Part of a small language model's weights.
Size: 2 heads of 64 (1 for keys and values), vocabulary 2048.
Each number is 128 + 32 x the weight over its row's rms, rounded and kept within 0 to 255. Layers, rows and columns count from 0. The size above them is the row's rms in percent of the matrix's.

# layer 4 MLP up, 448x160, rms 0.125, rows 383-447, columns 80-159
size [104  94  90 105 100 105  98 106  93  98 109  93  95 102  95  94 108  96 104 105  98 107 103 106  93  98  98 100 101 104 109 105 108 100 105  97 101 104  95  96 102  98 100 101 102  99  98  95 106  96  91  95  98 109  97 102 102  98  98  94 105 106 100 108 102]
[[180 153  80  91  89 123 124 119 123  92  90 123 125 146 124 117 134 140 116 108 123 131 133 186  86 109 127  97 112 137  99 165  82  95 173  92 124 203 125 133  95  93  62 109 101 103 108  95 126 190 106 154 175 129 112  89 147 145 134 134 188 136  43  79  92 179 180  59 119 107 130 127  77  73 125 158 100 193  88  47]
 [154  71 155 128 168 121 108  86 128  73 118 163  92 141 139 159 180 121 141 157 152 143 180 117  94 159 117  84 139 113 144  74 144 114 216 160 144  95 153 180 114  83 102 175  89 111 165 108  97  88 109 135  84  89 111 145 183 158 125 120  93 122 148 142  70  98 109  79  63 133 182 126  74 168 138 119 115  77 134 154]
 [167 113 199 100 134 115  68 158 101 135 103 161  76 128 163 140 149 126  85 121  87 141 191 142 104 138 108 130  73 134 105 148 101  91 134  69 150 155  68  94 100 125 124  88 139 115  95 107  54 113 114 117 121 141 136 143 130 111 117  81 140 179 105 141 164 156  95 200 180 137 172  96 172  77  87  99 125 142  91 119]
 [118 135 161 152 118 100 141 134 123 116  91 144  86 151 144 149 136 201  88 111 192 147  63 110 122  63 164 152 153 173 118 145 167 106 155 144 158 146 169 112 107 149 126 130 153  98 178 148 148 146 134  81 124 128 134 154 142 149 190  57 133 158  99 193 125 131 132 134 121 111 152 131 114 142 130 141 104 135 176 164]
 [120 161 121 129  50  76 141 110 127 110 103 167 181 177 122 115 154 105 161 119 130 123 136 113 144 103  80 144 132 148 133  84 143 105 124 184  80 133 178 157 183  94 136  99 170 175  91 121  55 113 123  82 109 145 123 152 147 137 114  92 123 120 185 112 133 131  82 101  88 106 154 139 136 126 128 113  83 104 143  87]
 [126 138 146 130  78 160 165 123  83 116  89 151 132  91 124 101 138  86 127 145 132 108 164  96 141  86 104 120 126 165 121 125 117 113 123 127 124 158 124  44 160 163  70 136 128 107 135 157 115 109  79 141 128 137 105 143 127 192 160 150 115 121 120  93 200 135 119  93 145 122 118  79  94 128 129  56 109 100 130 150]
 [138 160 130 163 152  87 123  86  42 121 156  98 219 171  78 135 117 128 178 118 103 110 114  90 151 125 149 100 211  83 112 127 163 160  89 136  66 145  90 108  90 114 129 131 177 111  86  99 115  88 165 127 153 150 124 152 126 126 131 136 120 177 144 151 114 149  81 141 141 113 107  93  88 180 132 185  68 157 115 158]
 [116 144 121 105 172  89 146  62 134  87 164  73  95 120 138 109 171 126 140 114 169 195 131 169 115 112 175 152 103  57 201 161 155  81 113 163 145  83 113 115 125 121 170 167 142 115  72  88 168 121 107 110 141 130  97 133  81  53 131 133 104  80  99  99  78 128 126 108 136 157 121 125 115 161 127 170 123  73 109 102]
 [207 134 103 134 178  80 116  70 159 160 111 151 126  46 158  79 135 172  81 106 141 149 120 118 108 124 145 178 148 134 111  79 163 116 116 126 144 155  87 136 143 158 132  77 183 112 190 102 138 152  62 156  91 154  85 104 128 152  65 140 105 118 107 172 159 166 124 182 142 108 141 154 195 123 105 125 132 157 125 148]
 [ 93 101  79  96 154 130 125 140 149 156 107 195  95  94  97  93 147 112 128 131 122  56  56 171 122 180 102  69 127  90 194 149 151  50 116 127 127 160 121 106 208 179 154 136 122 104 159 144 167 190 130 131 116 140  34  94 104 102 109 108  74 197 111 134 101 115 157  62  95 143 159 123 141 149 113  98 149 121  94 197]
 [132 137 113 161 101 104 162  95 154 169 164 156 151 113 113 129  98 115 175 130 138 136 171 176 113  81 112 155 101 134 135 122 170 157 106  93 154 174 145 158 103 161 124 127 147 130 124 229  78 152  77 129 120  81 137  91 146 165 165  48  93 108 101 126  67 167 109 115  86 116 122 134  80 136 143 188 126 149 129 128]
 [145  80 132 211 133 104 136 113  97 164  65  88 141 133 137 180 176 121 131 166 115 176 154 132 125 177 192 135 146 153 171 126 101 175 154 114 143 156 108 165 116 111  75  99  80 102 119 208 136 143  95 116 154 103 136 118 150 138 160  96 170 103  97  93 151 132 196  92 164 109 158 172 133 119 134 120 135 112 126  81]
 [142 159 120  90 135 127 132 106  94  72 171  53 131 158 130 105 162  85 181 130 158 132 124 165 186 158 138 134 163 136 142  94 135 102 115 147 141 121 156 105  86 143 111 190 109 162 138 119 128 122 143 163 161  98 110 120 109 100 162  95  66 114 141 153 121 158 168 118  73 181  93 180 142 139 142 102 102 134 114 100]
 [ 83 156 178 121 196 186 124 146 158 160 123 187 110 177  97 139 127 145 179 120 142 136 152 181 149 133 167 150 104  83 120 130 150 164 121 171  82 116 124 145 110  94 128 184 202 132  67  94 146  97 100 172 110 154 120 122  91 102  86 104 114 126  65 119 150 112 106 150 112 124 171 106 119 133 133 133 143 151  83 134]
 [170 123 151  99 115  48 143 186  91 136 115 110 140 126 118 151 172 149 134 158 161 126 114 157 109  99 151 119 195 108  41 151 104 189 142 160 164 130 155 122 142 155 123 157  95 135 129 116 142 133  85  98 122 145 121 117 151 147  85 164 180  58  45 112 133 169 128 130 117  67  74  79 131  67 125 106 179 141  89 199]
 [132 108 128 121 171 149 168 187 134 121 161  85 126 123  78 115 120 118 132 138 154 171 124 127 136  73 145 146 126 169  72 113 170 122 164  92 126 123 167 163 128 169 126 143 140 170 129 161 173 115 103 137 141 165 151 134 176  80  85 170 159  71 100 234  92 133 103 143 120 113 179 132 147  50 122  91  94 118  92 155]
 [145 105  75 169 186 131 112  92 104 175 116 152  69  65 127 164 165 178 164  85  75 152 125  89 106  89 122 111 151 147 126  94 141 113 149 144 129 120 151 165 129 116 167 152 171 130 110 106 149  87 139 154 104  80 162 126 122 109  42 102  95 136  86 169 134 139 139 149 158 160  89  94 142 161 150 207  87  67 151 184]
 [155  86 162  77 153 139 117 117 102 133 121 140 128 151  90  96 129 134  87  96 116 101  87 132 128  89  77 111 105  84 145 151 138 141  80 141 169  74 163 147 126  99 137  54 131 146  86  89 127 153 184 106  73 118 139 125 147  48  97 139 171 114 124 106 112 191 109  55 108 141 121 139 145 165  94  78 128 145  63 116]
 [178 148 134 103 151 120 111 164 132 130 162 141 144 112 100 126  88 134 145 104 108 127 110 108 129 123 133 145 124 151 152 153  88 187 143 138 156 116 162 120 117 126  75 182 134 101  55 164  91  95 136 155 114 112 132 191 130 150 193 160 169  94  76 142 171 146 106 110 136 122 114 116 137  80 115 179 207 193 132 137]
 [154 126 117  84  67 151 136 157 220 121 150 139 139 137 101 145 200 127 144 106 155 154 178 158 166 160 119 183 187 132 113 103 144 103 133 105 131  21 176  88 181 128 138 161 109 133 107  90  69  78 137 136 162 154 143  97  92 136 157 135 108 152 146 134  70  90 162 122 135 141  78 110 113 159 115 139 134 123  85  98]
 [ 87 120 107 142  55 155 104 107 116 202 114 127 128 101 161 125 134 148 134 116  79 181 115 163  95 152 115 142 188 135  84 164  22 151 179  72 127 122 102 106 156 155 139 139 132 124 103  85  85 144 172 142  83 145  97 122 139 117  94 171 134 148  58 104 137  99 161 129 140 171 181  73 104  92 115 111 126 144 131 141]
 [120 162 117  79 120  98 136 135  99  94  98 120  83 170 141 116 128 159 144 132 102 143 135 151 137 169 124 109 110  97 135 185 169  72 140 182 115 101  68 120  69 114 120 153 150 119 147 105 134 111 152 101 131 166 123  38 169 186 125 132 160 108  90  81 116  76 130 132 146  49 164 117 107  77 138 136  63 178 153 150]
 [154 116 153 149 126 147 117 130 150 161 122 105 111 109 199 174 169 171 113  65 146 136 156 151 133  75 105 134 120 133 108 145  78 137 104  80 116 106 147 113 170  99 112 169 159 181 116   2  93 143 124 147 103 152 140 104 153 150 100 112 152 157 154 112 132 101 166 150  73 116  64 102 108 103  94 159 185 170 146 126]
 [138 122 125 101 190  47 166  94  98 166 127 143  92 116  58 175 125 186  83 104 165 132 125 109  97 120 146 114 117  97 129 119 154 122  71  99  95 135 166 116  77 146 147 109 177 165 198 133 118 199 137 132 144 131 148 114 112 150  71 106 170 115  81 150 161  90 116 168 130 220 108  64 123 102 119 155  68 203  85 154]
 [112 157 117 190  87 106 136 123 154 105 145 132 168 161  74 123 141 132 116 117 131 154  86 104 111 121 156 153  75 149 100 159  33 143 130 147 111  93 126  87 162 111 116 172 107 152 120 126 177 151 140 135 161 142 121 122  88 174 203  95 149 156  64  60 145 123 107 124 121 110 151  53  74 129 134 189 154 124 124 190]
 [199 130 160 111  86 121 155 138  46 115 139 129 178 170 133 164  82 157  93 115 107 163 134 161 120  77  86 122 104 207 150 132 115  46  78 171 137  64 106 126 177 181 126 148  83  87 200 149 125  86 129 100 129 136 132 131 162 116 127 145 100 177 149 100 169  91 142 137 106 129 162  60 115 134 100 181  79 135  29 135]
 [140  64 122 153 143 159 117  63 146  94 139 119 100 141 173 169 127 150 145 110 133 182 184  83  83 164 162 103 106 107  80 184  76 130  99  74 151 158 106 104 120 151 190 130 172 117 154 112 123  91 106 116  71 101 105 121 123 122 138 148  83 120 160 147 157  86  95 168 157 113 136 127 106 105 153 181 187  97 110 120]
 [146 149  88 147  96 180 122 139 198 169 133 145 128 146 136 153 107 117 117 116 156 164 130 144  96 144  95 138 168 153 137  92  87  77 126 102 108 166 143  85  81 203  95 129 123  77 107  95 175 200 116 169 152 144 145 132 142 101 147 126 102 179 119 157 109  92  95 177 121 119 125 193 128 121 107 145 128  78 120 148]
 [110 160 121 104 124  60 119 106 162 151 111 195 141 163  98 101 203 127 110 135  53 144 162 108 123 219  89 150  97 128  89 102 121  97 191 176 135 119 114 126 104 130  88  94 157 150 168  67 101 140 136 128 112 185 133 146 107  97 169  94 175  77 129 168 102 115 156 146 106 149 113 126 116 130 166 105  69 155  83 138]
 [118  85 143 134 141 152 133 144  91  94 131 137 112 100  80 147 149  94  85 155 133  94 145 121 151 110 148 164 127 137 109 151 146 112  70 154 116  48  80 136 120  96 164 119 101 103 127 109 140 180 150  88  62 115 122  86  96 144  89 189 141 162 139 163  80  96  96 103 112 174  84 153 157  97 105  96 146 105 155 116]
 [127 140 161 146 169 119 162 154 108  81 132 109  78  71 113 130  88 157 139 134 105 186 201 158 129 148 113 130 117 138 117 107 118 118 121 149 175 120 102 161 115 172 127 143 102 162  77  78 140  99  75 107  76 134 115 124 127 138 114  96 141 104 175 157 100 118 155 135  92  83  99  91 170 184 126 140  91  91 107 129]
 [102 117  98 119 129 152 115  97  88 111 131 114 144 125  87  84 117 122 121 141  60 147 108  77 103 121  85 151 141  72  90 102 177 100 153 152 129  52 152 146 143 125 101 149  56  80 114 168  88  98 112 128  57 132  82 125 140 155  84 145 136  72  91 145  73 167 149 139  86 194  93  74 115 194 141 113 178 144  90 121]
 [ 91 102  86 153  98 135  81  72 146 156 115  96 133 142  76  87 160 104 108 124 116 110  96 112 122 104  51 101 185 134  77 154 187 151 143 153 110 157 114  73 138 135  81 143 156 132 156  97  96 107  90 159 139 166 147  89  87 132  88 168 158 120 159  74 119  77 131 120  75 116 119 109 109 130  84 100  69 175 186 161]
 [ 81 135 138 192 108 138 126 123  93  65 123 114  54 153  86 116 121 109 166 110 157 118 140 154 165 162 181 157 154 132 133 109 152 105 144 157 119 125  50 175 119 158 137 150 131 173 150 100 113  85 206 137  42 122 162 130 124 133 106  60 150 104 126  83  63 151 102 134 107 156 113  83 116 147 127 107 135 100 150 123]
 [141 176 109 101 157 136 121  75 125 128 170 144 136  95  86 202  66  94 110 138 100  88 108 154 152  78 227 102 171 157 117 114 118 143 153  95  95 168 165 188 134 101 153 110 131 158 156 121 122 103 100 150 126 156 158 137 144 142 102 132 115  96  96 162  90 115 118 168  71 100 133 166 137  91 150  85 109 153 100 121]
 [207 129 174  86 158 106 149 110  90  95  56 105 138 107 124 111 144 122  81 175 173 142 115 125 145 154 130 123 105 106  66 162 161 112 140  85 153 146 112 138 105 128 149  78 124 119 136 105 116  63 118 110 118 149  73 129 148 167 165 160 196 129 165 173  61  98  97 160  83  81 164 129 152 202 186  90  80 167  93 107]
 [154 118 181 107  97 152 120  61 154  94  55  66 123  87  68 114 173 110 161 150 131 143 157 135 136  95 136 181 105 168 169 144 100 104 159 173 141 145  82 105 134 140  74 113 158 122 162 183  90 164 133 128 130 111 123 105  81 114 140 170 108 144 160 106 141 162 106 152 157 187 158 138 131 154 141 124 146 198 144 203]
 [ 72 160 167 190 106 159 179  71 122 141 112 164 162 178  93  58  96  98 180 169 119 144 175 165 163 115 123  91 147 138  72 122 134 138  88 117 213 103 161 160 124 178 140 148 115  87 112 125 133 208  90 122 102  80 117 114 141 128 141 148 115 141 116 154 144 114 113  70 135 160 138  77  86 130  57 171 151 128  76 101]
 [101 145 169  87 151 153 146 192 128  69 140 107 133 170 108  96 109 137 111 140  98 156 109 152 111 164 180 134 137 119 138 161 134 193 184  98 180 129 149 131 135 125  82 145 168 134 153 166 109 102 159 132 141 171 133 182  61 186 185 117 111 104 130 149 171 106 108 110 147 148 139 202  98 179 130  88  71 191 110 140]
 [126  86 169 101 140 109 102 165 122 120  80 151 190 106 165 103 153 114  94 103 161 147 110 119 144 163 164 119 133 135  61 115 157 140 129  99 146 118  91  98 111  92 123 191 176  89  97  77 112 116 101 117 129 120 142 181  97 135  81 147 132 138 141 127  91 132 182 130 140 150 106 133 102  90 180 132 141 101 124 153]
 [149  97 151 120 127 128  68 112 124  93 124 127  67 111 157 136 152  85 136  88 143 157 129 114  97 136 124 114 116  62 158 216 103 137 179 107 148 101 105 148 146 136 128 172 138 106 143 145 102 129  56 131  93 104 120 155 126  86 116 103 110 155 131  64 113  80 200 140  93 159 119 107 136 128 126 177  59 138 188 182]
 [200 143 154 129  91 143 107 126 112 109 172 141 136 132 100 156 143 122 125  92 100 123 178 177 174 173 183 123 150 164 142  69  47  83  73 146 121 150 138 181 113 144  80 113 121 101 145 114 121  98  82 150 117 100 175 150 160 136 147  74 146 144 120 130 132 158 101  50  76 100 107 124  93 183 165 172  96  99 127  98]
 [108 118 104 125 115 113 137 150 101 191 111  87 160 118 193 132  97 147 121 144 106 193 109 124 146  77 110 110 111 191  85  96  74 150 112 129 119 171 107 151  88 131 123 162 101  95  62  92  83  89 127 119 155  70 166  99 173  92 161  89  90 103 103 116  98 154 116 153 164  68  95 102 197 115 113 187 117 131 175 102]
 [184 118  84 100 106 174  88 142 118 182 168  97 138 139 148 111 164 140 176  69 145 162 102 129 123 116 140  55 116 130 117 121 143 132 151 117 150 176 120  77 137 109 136 125  90  65 140 148 179  90  93 120 158  50 131 134 158 175 159 176 114 102 132  82 162 110 128  97 134 113  79  78 178 173 167 124 103 131 141  91]
 [116 168 132 112 188 154 188  84  94  56 140 111  95 150 101 144 129 160 124 154 154 132 168 150  98 133  88 155 132 152 141 192 109 117 101  84 172  94 141 122 153 150 149  75 173  81 175 131 165 152 129 118 132 135  94 128 111 123 156  86 113 129 125 191 162 108 189 156 185 169 167 144 104 118 190 167  79 101 119 121]
 [ 79 114 147  94 162 151 159 167  48 132 164 115 117  92 166 167 154 150 151 152 126 102 129 150 131 172 135 163 166  87 121 137 101 106  79 133  77 156 137 152  71  97 172 137 131 109 140 157 152 178  89 162 174 128 117 129 143 136 121 133 137 150 114 153  90 110 138 166 125 143 150 178 142 120 105 130 102 117  90 146]
 [132 136 149 134 103 129 137 102 155  72  77 111 154 105  62 108 100 100 124 166  95 136 106 134 170 204 146 104 154 144  93 134 173 119  98 123 149 105 100 109 161  93 135 138 137  75  80 183 169 109 153 160 100  79  91 104 149 139 121 157 157 144 135 186 126 177 109 107 124 112 184 122 112 105  94 126 121  97 145 147]
 [125 169 104 172 102 123  89 113 130 129 101 135 102 188  87 132 144 124 110 132 122 148 149 129  93 176 150 214 167  74 115 129  89 140 134 158 101 135 118 122  94  91  77 141 144 118  85 150 142  74 113 117 131 117 182 157  78 156 171 116 112 166 191 147 189 117 128  93 120 146 110 117 127  61 199 153 143  75 132 127]
 [147 113 125  91  96 163 131 119  96 132  64 100 157 147 157 100 139 107 153 117 101 145  98 102 108 188 141  58 167 100 109 119 207 151 207 151 139 144 125  90 124 121 116 129 145  59 167 118 132 185  87 149 137 132 198  93 119  86 109 106 147  97 202 162 117 137 116 146 145  91 130 115 154 182 102 102  77  92 162 144]
 [168  95  94 103 149 123 129  84  56 115  87  52  96 148 107 121 176 146 162  79 149 124 111  83  87 158 141 136 112 108 145 128 100 116 114 106 112 144 174  68  99 163 127 132 132 148 116  93 171 115  90 158  94 151  98 143  78 147 124 133 125 145 136 111 193 128  93 163 199 125 132 126 143 101  89 137 125 148 102 104]
 [219  97 110 104 122 118 138 129 135 119 157  91 136 155 133 109 118 112 138 120 109 150  77 147 107 153 147 139  94 105 122 146 152 141 146 124  88 110 101 124  89  67 179  94 199 108  95 127 104  77 102 171  98 103 163 125 111 114 112 103 155 141 133 150 171 125  67 107 135 103  98 197 173 171 139 122 121  78 112 143]
 [ 88 132 106 150 124 140  92  82 182 140 141 151 114 119 130 121 140 158 122  79 127 177 124  86 112 145 138 155 115 183 166 111 159 103 106 107  80 135 139 126 113  39 137 159 142 146 128  67 115 101 135  65 143 134 151 131 152 143 117 118  98 143 159 141 136 144 164 152 151 106  85 145  67 172 110 140 112 157 144  93]
 [154 101 164 171 151  84 153 120  74 220 141 106  98 105 105 174  92 158 169  99 171 149 151  98 135 117 141 133 123 117 144 128 109 121 144 146 170 138 139 139 126 121 124 147 109 146 132  99  36 141 161 121 135 145 107 179  78 143  92 137 139 167 138  61 144  95 179 111 145 137 191 130 111  85 175 146 116 154 188 115]
 [120 124 117 131 177 160 168 145 106 182  94 118  94 118  78 189 142 115 134 164 127 109 143 254 130 146 192 144  93  86  86 101 188 126 112  85 111 198 105 151 125 130 116 113 137 162 132  79 117 129 163 169 135  90 149  89 131 120 170 162  64 132 106 122 140 134 136 120 155 152 182  83 169 126  85 162  95 120 145 118]
 [107 150 135 101  88 183 180 144  80 127  77 102 160 104 101 127 114 157 155 116  97 186 109 117 130 130 142 114  94  64 121 133 120  98  60 112  94 121 147  75 176 130  49 139 139 119 128 145  90 178 119 121 162  80 165 115 105 139 132 128 144 135 139 153 115 123  83 106 197 154 157  21 173 162 114 131 134 152 150 122]
 [158 156 115 103 101 121  80 118  64  81 126 172 132 133 117 151 132 123 153 140 141  78 130 136 100 143 105 139 173  72 117 126 115 153 137 166  57 116 118 107 126  84 108 157  72  61 179 101 121 115 145 118 180  96 104 129 103 143 216 112 141 101 160 172 137 167  90 124 165 137 133 153 135  96 120 107 100 139 148 159]
 [ 96 136 182 164 121 150 113  93  82 113 186 159 143 233  83 125 143 132 131 122 141 166 148  78 208  81 108 158 179 148 111 117 162 136 121 129 127 130 112 137 127 125 122  72 106 134 112 126 163 132 143 154  84  98 127 139 169 103 100 179 121 138 158 152 116 105  51 111 148 101 158  90 120 109  85 144 126  73 107  76]
 [ 73  54 113 170 148  41  82 152 106 104  92 111 113 105  80 138 126 112 103 194 183  99 162 208 132  76 118  78 142 152 169 123 145 122 133 123 139 124 146 163 161 100  65 177  99 133 120 159 112  86 136 133 125  78 107 166 133 152 153 170 157 131 118 120 120 146 168 112 141  70 149 112 108 153 125 141 170 135 110 126]
 [ 95 153 101  79 139 150  99  93 139 133 122 162 137 180 141 168  46  82  81 153 115 141 135 109 138  70 143 103 138 122 121 110 132 138 160 181 138  96 116 136 174 111 155 132 156 123  75 117  59 147 103 115 122  96 112 122  83 138 153 119 111 134 171 139 169 146 123 137 104 136 104 129 124 159 107 196  95  73 131 141]
 [172 183  85 124 144 126 118 127 120 123 139 133 129 127 160 113 129  70 129 116 130  74 117 121 102 114  98 152 139  92  83 152 127 151 106 210  88  44 121 122 124 147 113 127 137 114 122 164 105 159 104 124 194  38  63 218 130 122 100 129 115  78 122 127 180 137 194 161 170  87 130 111 139 144  41 136 100 119 138 122]
 [135 102  83 121  84  88 106 134 161 126  93 138 127 135 184  80 167 173 146 133  95 143 162  96  84 131 169 172 113  86 112  87 102  93  99  90 124 121 132 167 134  80 151 121 109 107 133 123 159  66 161  75 123 131  36 109 118  50 150 181 124 115 119  88 145 118  97 161 141 147  76 131 113 181 103 119 180 130 143  77]
 [132 142 181 105 153 132 118 145 161 124 110 112 177 108 112 113 122 110 105 115 121 189 122 138 125 139 111  98  91 100 139 100  73 123 138 102  71 148 170 138 128 135  91 124 149 152 151 198 105  68 138 123 118 173 108 124 161 123 163 128 168 153 114 166 110 160  83 145 118  79  72  73  95 167 134 163  99 163 105 110]
 [140 106 127 132 165 119  73 160  83 102 182 130 108 149 164 169 214 201 167 127 117 137 156 101 169 104 130 141 146 127 142 116 164 154 142 110 131 103 113 119 119 128 181 219 104 147 135 143 141 114 165 155 124 105 122 143 115 195 159  78 156  80 113 149 180 204  97 116 105 113 178 148 109 145 149 143 139 163 152 115]
 [119 149 120 111 140 155 125 148 130 125 207 152 125 156 165 165 137 126 135 129  94 124 185 186 100 184  89 156 101  34 134 151 111 139 212 145  84 123 154 143 158 172 186 106 164 133 185  83 100 126 133 100 139 127 137 127 151  72  95 106 116 139 184 112 111 116  98 124 170 154  22 130 123 101 157 166 108 159 118 186]
 [179 123  90 172 136  88 136  75 110 195  74  85 186 115 181  98 111 136 130 176 148  91 120 116  95 161 132 163 120 125 159 146 132 140 107 122 100 195  74 116 101 113 172  87 141  70 122 118 154 128 161 151 105 162 158 126 166 121  71 186 136 139 117 140 146  66 128  96  97 119 118 104 163  66 104 169 132 174 147 106]]